From a checkpoint of a small transformer trained on Wikipedia.
Size: 18 layers, width 128, 4 heads of 32 (1 for keys and values), MLP 512 GELU, vocabulary 888.
Architecture: LayerNorm before each block, rotary positions, no biases in attention or MLP, tied embeddings, normalized queries and keys, attention and MLP in parallel.
Training: a variant of SOAP for these matrices, 2849 steps.
Each number is 128 + 32 x the weight over its row's rms, rounded and kept within 0 to 255. Layers, rows and columns count from 0. The size above them is the row's rms in percent of the matrix's.

# layer 2 MLP down (transposed), 512x128, rms 0.204, rows 490-511, columns 64-127
size [113 119  98  75 103  90  97  95  73  75  65  85 104  61  56  94 110 119  98 126  76  76]
[[172 155  99 130 158 103 107  94 167 105 150 137 120 113 131 103 107  98 170  77  69 144 111  93 160  84 150 109  47 166 155 113 121  72 192 158 164 138  52 135 133 138 102 161 155 132  99  80 195 123 136 110 148 150  91 185 164 124 178  88 127 110 154 145]
 [126 124 123  98  65 129 173 124  84 119 141 103 186 134  88 130 119 144 156 130 170 106  98  91 129 154  87 170  93 149  99 152  90  79 126 151 140 107 142 152 120 129 125 148 162 169 137 110 116 112  69  83  74  59  50 127 119 135  60 104 127 117 158 134]
 [ 96 167 177 136 152 104 111 166 125 115 102 108 164 119  56  72 124 131  98 111 147  65 151 147 135 145  75 140 141  91 134 140  97  89 110 140 117  65 154 142 133  87 109 158 168 149  55 151 178 114 126 157 121 113 127  98 134 115 109  96  79 124 182 208]
 [137 152 159  90 150 106 151 102 144  87 135 107 131 140 120 135 111 119 111  70 161 162 138 105 194 121 119 117 110 157 143 153 178  98 164 129 151 118 173 168 112 165 108 135 148 152 173 186 152 113 141 110 117  71  88 110 131  76 153 119 175 103 105 114]
 [177 195 115 129  87 134 142 109 168 168 166  78 133 104  87  91 103 146 149  89  85 147 143  65 123 174 162 132 136 158 136 135 167 169 128 105 148 182 156 160 158  91 123 134 164 126  83 111 130 169 105  65 112 144  88  99 126 156 117 116 103 114  97 153]
 [122 120 114  85 136 127 144 136 104 125 157 129 167 163 137 141 150 138 127 103  95 135 139 120 116 154 114 110 149  89 147 107 102  51 123  82 152 118 199 131 119 141 114 133 164 137  92  79 113 137 104 127  75 143 103 173 156 112 143 140 159  81 142 131]
 [106 128 139 134 115 116 119 107 145 145  81 121 131 143 106 145 104 146  93  50 143 143 107 112 191 149 145 102 143 187 129 127 175 111 163 151  65 133  61 167 140  91 136  77  90 134 103 159 134 175 163 154 126 162 164 151 111 122 189  93 150 127 146 142]
 [154 141 123 127 124 109 123 124 152 115 164 174 192 131 113 171  34 101 110 119  76 197 138 143 105  83 151 215 171  91  97 122 127 104 163  92  96 122 125 144  99 154 160 157  95  96 188 128 135 146 158 192  84 152 116 172 154 134  66  99 127 157 119  99]
 [158 122 192 166 134 116 146  80 139  68 182  99 235 126 137 136  54 196 122  90 107 144 139 101 125 138 104 112 148 124 115 128 147 195 117 112 126 105 170 190 126 118 124 136 160 150 135  96 134 170 127 142 123 161 120 128 139 155 137  87 139 101 143 165]
 [ 70 138 131  86 170 168 155  91 145 144 135 153 140 130  82 123 107  99 102 114  91 164 123 130 118 135  98 166 109  64 117  77 181 151 117 110 236  98 139 169  81 142 167 226 173 139 145 143 139 125 140 214  74 110 131 135 115 170 165  63  77 153 168 130]
 [190 152 148 138  54 112 205  87 120  64 104 154 181 160 115 142 177 162 105 172 171 132 106  91 189 130 149 130 120 171  90 146  77 161  84 150 102 112 180  83 156 109 124 115 123 143 111 134 133 135 107 129 147  91 104 157 115 120 141 155 104 172 109 156]
 [150  79 124 120 124  67 184 160 129 129 127  93 158 128  66 117 255 117  73 159 182  70 119 134 137 101 141 125 100 134 103 115 127 146 154 142 164  55  86 161  99 143 184 114 113 144 169  94 124 119  79 129 136  64 168  97  81  97 131 132  62 115 137 114]
 [ 94 118 125 151 203 175 133 109 107  85 118 102 186 124 160 122  61 142 132 123  93 176 208 130 112 116  92 124 152 110 159 137 111 161 155 114 143 142 131  54 111 106 160 125 131 127 183 191  98 157 121  94 132 124 111 100 112 113 130  98  92 147 160 104]
 [ 92 150 160 122 116 123 140 112 126  99 127 137 215 138  94 122  62 184 135 125 118 115  98 120 136  92  83 163 133 137 149 127 173 127 162 104 131 169 191 159 109 127 100 189 153 169 138 141 100 191 148 113 156 155  56 145 164 121 163  73 135 195 165 156]
 [139 137  73 156 126 112  53  47 130  81  85 133 228 138 122 112  91 169  92 133 123 122  74 107 161  84 182 198 166 141 104 134 112 134 112 183 126  99 146 169 100 126 155  96 115 122 110  97 122  69  89 108 159 165 136  94 133 128 155  87  88 110  80 104]
 [150 124 107  92 143 183 145 138 151  79 112 130 173 114  85 130 125 178 108 146 126 120  98  87 141  52 161 162  89 137 156 121  96  90 131 177  43 134 126 111  72 139 170 111 116 154 193 126 164 151 109 125 147 138 146 185 140 102  91 127 127 120 185 148]
 [155 120 140 168 157 170 164 130 193 135 178  94 100 143 138 124  66 122 129 154 135 137 167 126 132 137 122 113 129 139 127 122 126 174  81 161 102 114  67 155 146 160 123 175  62  82  97 138 117 113 101 181 150 107 184 135 108 190 161 104 124  83 168 138]
 [111 137  98 117  43 165 181 148 134  88 145 190 107 183 166 116  77  61 184 139 124 171  81 106 113 135  72 125  81 136 140 133  86 118  94 154 109 115 181 115 158  85 122 116 163  90 133 107  72 166 157  87  87 122 123 115 193 113 109 141 138 165  95 127]
 [103 107 165 132 114 130 109  85 112 143 136  91 165 161 150 125 110 171 140 163 144 116 115 111 116  78 150 127 105  58  56 159  57 156 153 182 115 115 109 159 189 191 193 137 144 172 131 126 111  86  76  52 138 169 153 156 149 150 184 149 173 137 107 152]
 [ 86 156 117 140 125 107 179 102  78 124 147 138 108  77  46  81 134 193 154 179 154  98 183  84 125 141 118 140 125 149  95 120 108 195 123  92 179 116 117 119 137 160 158 142 129 196  95 104 202 140 105 142 143 134 122 109 139 166 180 148 116  76 120 101]
 [100 111 146  99  89  58 154 130 122 152 142 143  54 119 154 125 212 156  89 159 120 174 176 108 138 138  90 149  61 142 132  77 132 140  93  73 105 131  95 143 140 151 156 108 131 142 164 130 163  91 129 103 165 131 127 147  72 135 196 120 141 115 162 156]
 [126 116 108 147 143 133 101  99 138 114 121 182 237 144 136 183  64 146 121 144  96 113 113 124 169 134 160 147 133 178 136 108 159 114  74 155  89 124 164 113 123 129 135 131  76  89 117 139 168 176  86 121 144 120 113 179 152 141 121 171 106 130 146 116]]
# layer 2 MLP up, 512x128, rms 0.244, rows 491-511, columns 64-127
size [118 103  82 101  84 109  85  72  73  73  99 103  71  61 118 108 114 110 130  84  84]
[[111 158 130  56  76  66  97  45  99 116 127 147 104 106 134  89  98  80 116 107 135 128  95 145 131 175 177 135 141 178 104 150 147 117  91 128 129 157 154 120 111  97 127 160 126 186 170 155  96 174  94 124 172 129 129 163 102  98 111 133 158 151  77 115]
 [167  86 169 148 103 150  69 166 148  98 143  90 126  76  93 137  98 135 164 122 136 135  74  86 130  79 144 155 155 105 106 149  94 121  97 118  96   6 159 143 142 120 150 140 120 149 124 118 115  94 126 149 148 139 108 119 109 127 130 101  87 166 133 161]
 [112 126 112 106 203 122 125 184 140 131 114 119 178 177 134 111  93 121 132 137 145 157 127 134 154 132  83 116 120 120  96  96  97 125 164  82 202 145 120 133  96 126 131  67 169 152 134 114 116  97 127 137  70 132 113 139 132 146 109 128  98 176 137  87]
 [153 181 176 158 150 101 156 124 152 139 117 136 175 130 107  94 115 133 108 131 100 130  57  85 122 148  53 150  94 134 172 184 160 133 144 155 135 147 140 111 148 135 153 171 119 104 186 145 122 149 173  74 150 132 151  99 210 152  98  82  94 160 120 162]
 [128  99 170 110 135 135 115 127  80 166 154 109 180 130  58 127 114 115 116 155 118 145 122 146 159 131 104  93 129 125 130 108 165 110 169 121 145  83 152 106 122 131 148 202 218 161 154 127 113 141 174  95 170 120 100  75 159  70 161 117 127 134 107 126]
 [122 180 145  97 111  79 106  98 140 118 107 152  91 143 123 116 108 119 115 139  87 119 179 105 151 139  98 113 112 115  79  83 168  81  99  87 173 186 102 163  96 124 119 137 183  78 134 187 108 150 172 128 176  93 117 174 150 147 103 144 106 127  99 101]
 [139  98 109 135 167 127 154 143 132 118 133 152 159 163 124  92 147 112 109 159  61 162 130 175 111 156 116 224 144 119 127 140  95  71 155 138  67  90 167 114 175  70 134 104 128 156 184 122  76 140 126 129  98 146 144 114 141 164 137 103 142 139 104 157]
 [ 94 147 151 138  64 110 113  74 143 113 199 138 222 177 186 107 136 124 133 158  33 188 128 121 148  53 157 117 193  91 198 117 186 119 163 158 123 108  95 133 135 142 156 168 112 181 142 149  97 170 142 133 103 115 124 160 131 109 144  67 144 131 112 147]
 [127 142 165 148 108 149  91 119 161 111  95 154 146 163 119  55  98  99 127 148 115 178  92 120 146 170  83  85 159 118 111 114 144 140  73 177 214  97 199 153 180 146 147 138 175 131 118 161  87 136 141 125  95 117 129 132 123 158 142 138  53 128 148 170]
 [ 52 156 117 129 130 147 162  62 164 108 104  80 248 130 140 100  58 100 120 181 119 177 158 129 126 149 156 119 126 195  85 123 145  73 143 173 120 108 159 170 139 117 102 161 118  73 153 119 133 136 179  78 117 132 112 182 138 108 118 129 106 114 118 116]
 [111 150 130 153 142 115 106 119 156 141 135 131 202 145 186 126 111  82 124  88 158 176 162 110 151 151 142 110  43 113 124 105 162 115 174 124 166 136 126 159 128  30 128 140 128 122  94 118 164 152 132 100 166  94 111 132 191 106 161 118 115  95  83 141]
 [109 112 150 123 100 135 187 143 142  83 131 165 126 148 102  95 129 119 123 156  83 152 159 136 114 164 137 115 146 134 157 111  74 143 113 143 118 120 100  95 120 116 191  82 138 200 116 151 115 171 111  63 190 185 157 109 129  65 152  67  79 145 160 114]
 [139 160 144 189  96 125  75 132 144  98  76 163 159 117 102 104 111 174 146 171 163 149 131 153 127  68 153 168 145  99 108 107 169 150 148 190 136 179 177 202 138 160 138 120 107 142 111 154 110 113 147 129 142 119  72 132 126 116  99  32 143 170 153 122]
 [149 166 127 152 129 124 122  58 157 116  94 126 181 137 110 153  73 118 124 143 101 120 114 112 135 138 145 220 182 177 121 193  89 127 126 120 103  54 176 161 176 102 175 117 147 119 111  89 123 117  94 100 151 135 159  73 142 119 141 109 128 108  75 108]
 [150 140 158 187  85 131 162 109 109 105 152 128 162  95 131 107  90 107 185 118  79 180 111 173 160  98  80 122 132 150 144 134 128 121  69 147 118 201 112  56 159  93 199 130  77 122 165 108 120 174 137 141 130  90 115 107 149  65 124  93 164  73 115 127]
 [115 102  95 159 121 103 132 133  95 109 131 107 141 115 145 114 112 112 170 163 121 120 144 153 183 174 161 122 141 132  90 117 143 184  43 142 122 146 128 136 102 128 130 137 130 142 140 150 114  83  81 193 111 100 120  82 148  87  76 117 100 122  99 102]
 [104 128 142 210 137  72 106  52 196 102 101 119 188 107 130 176 124  89 183 107 152 170 149 126  95 130  86 136 103  85 174 117 136 176 139 141 116 168 144 125 134 119 122  97 127 118 115 128 142 203 142 136 140 152 151 143 109 112 128 130 144 110  85 170]
 [151 134 187 152 151 137 160 140 148 141  88  89 119 118 127  96 128 158 185 117  40 117 144 142  94 123 175 207 118 161 117 129 143  92 162 142 139  88 111 189 154 111 122 151 144 128 142 131 111 127 114  44 123  83 139 151 141 113 109 208  88 123 125 162]
 [129 174 131 182 122 119 152 132 123 168 138 129 199 144 154 133 136 139 155 132 150 146  78  88 116 164  84 131  84 121 121 132 163 157 125 109 156 131 112 124 117 115 152 185 135 126 132  55 122 188  96  58 120 164  65 130 152 108 113 137 110 100 122  89]
 [127 193  93 182 166 117 165 182 136 182 155 139 197 134 112 121 100 138 136 105  99 158 121 171 144 103  90 144 152 141  80 116 111  70 175  88 143 119 108  69 119 132 177 161 122 141 140 164 137  91 128 180 116 108  98 126 118 148 132 153 167 100  94 158]
 [112 157 109 163 100 178 135  93 153 174 114 170 236 144 109  86 124 139 159 138  70 140 105 128 121 105 164 133 100 147  85 200 176 159 127 164 112 153 146 161 128 155 114 130 111  98 118 123 122 168 146 128 139 160 168 162 154 137 162 171  93 144 167 105]]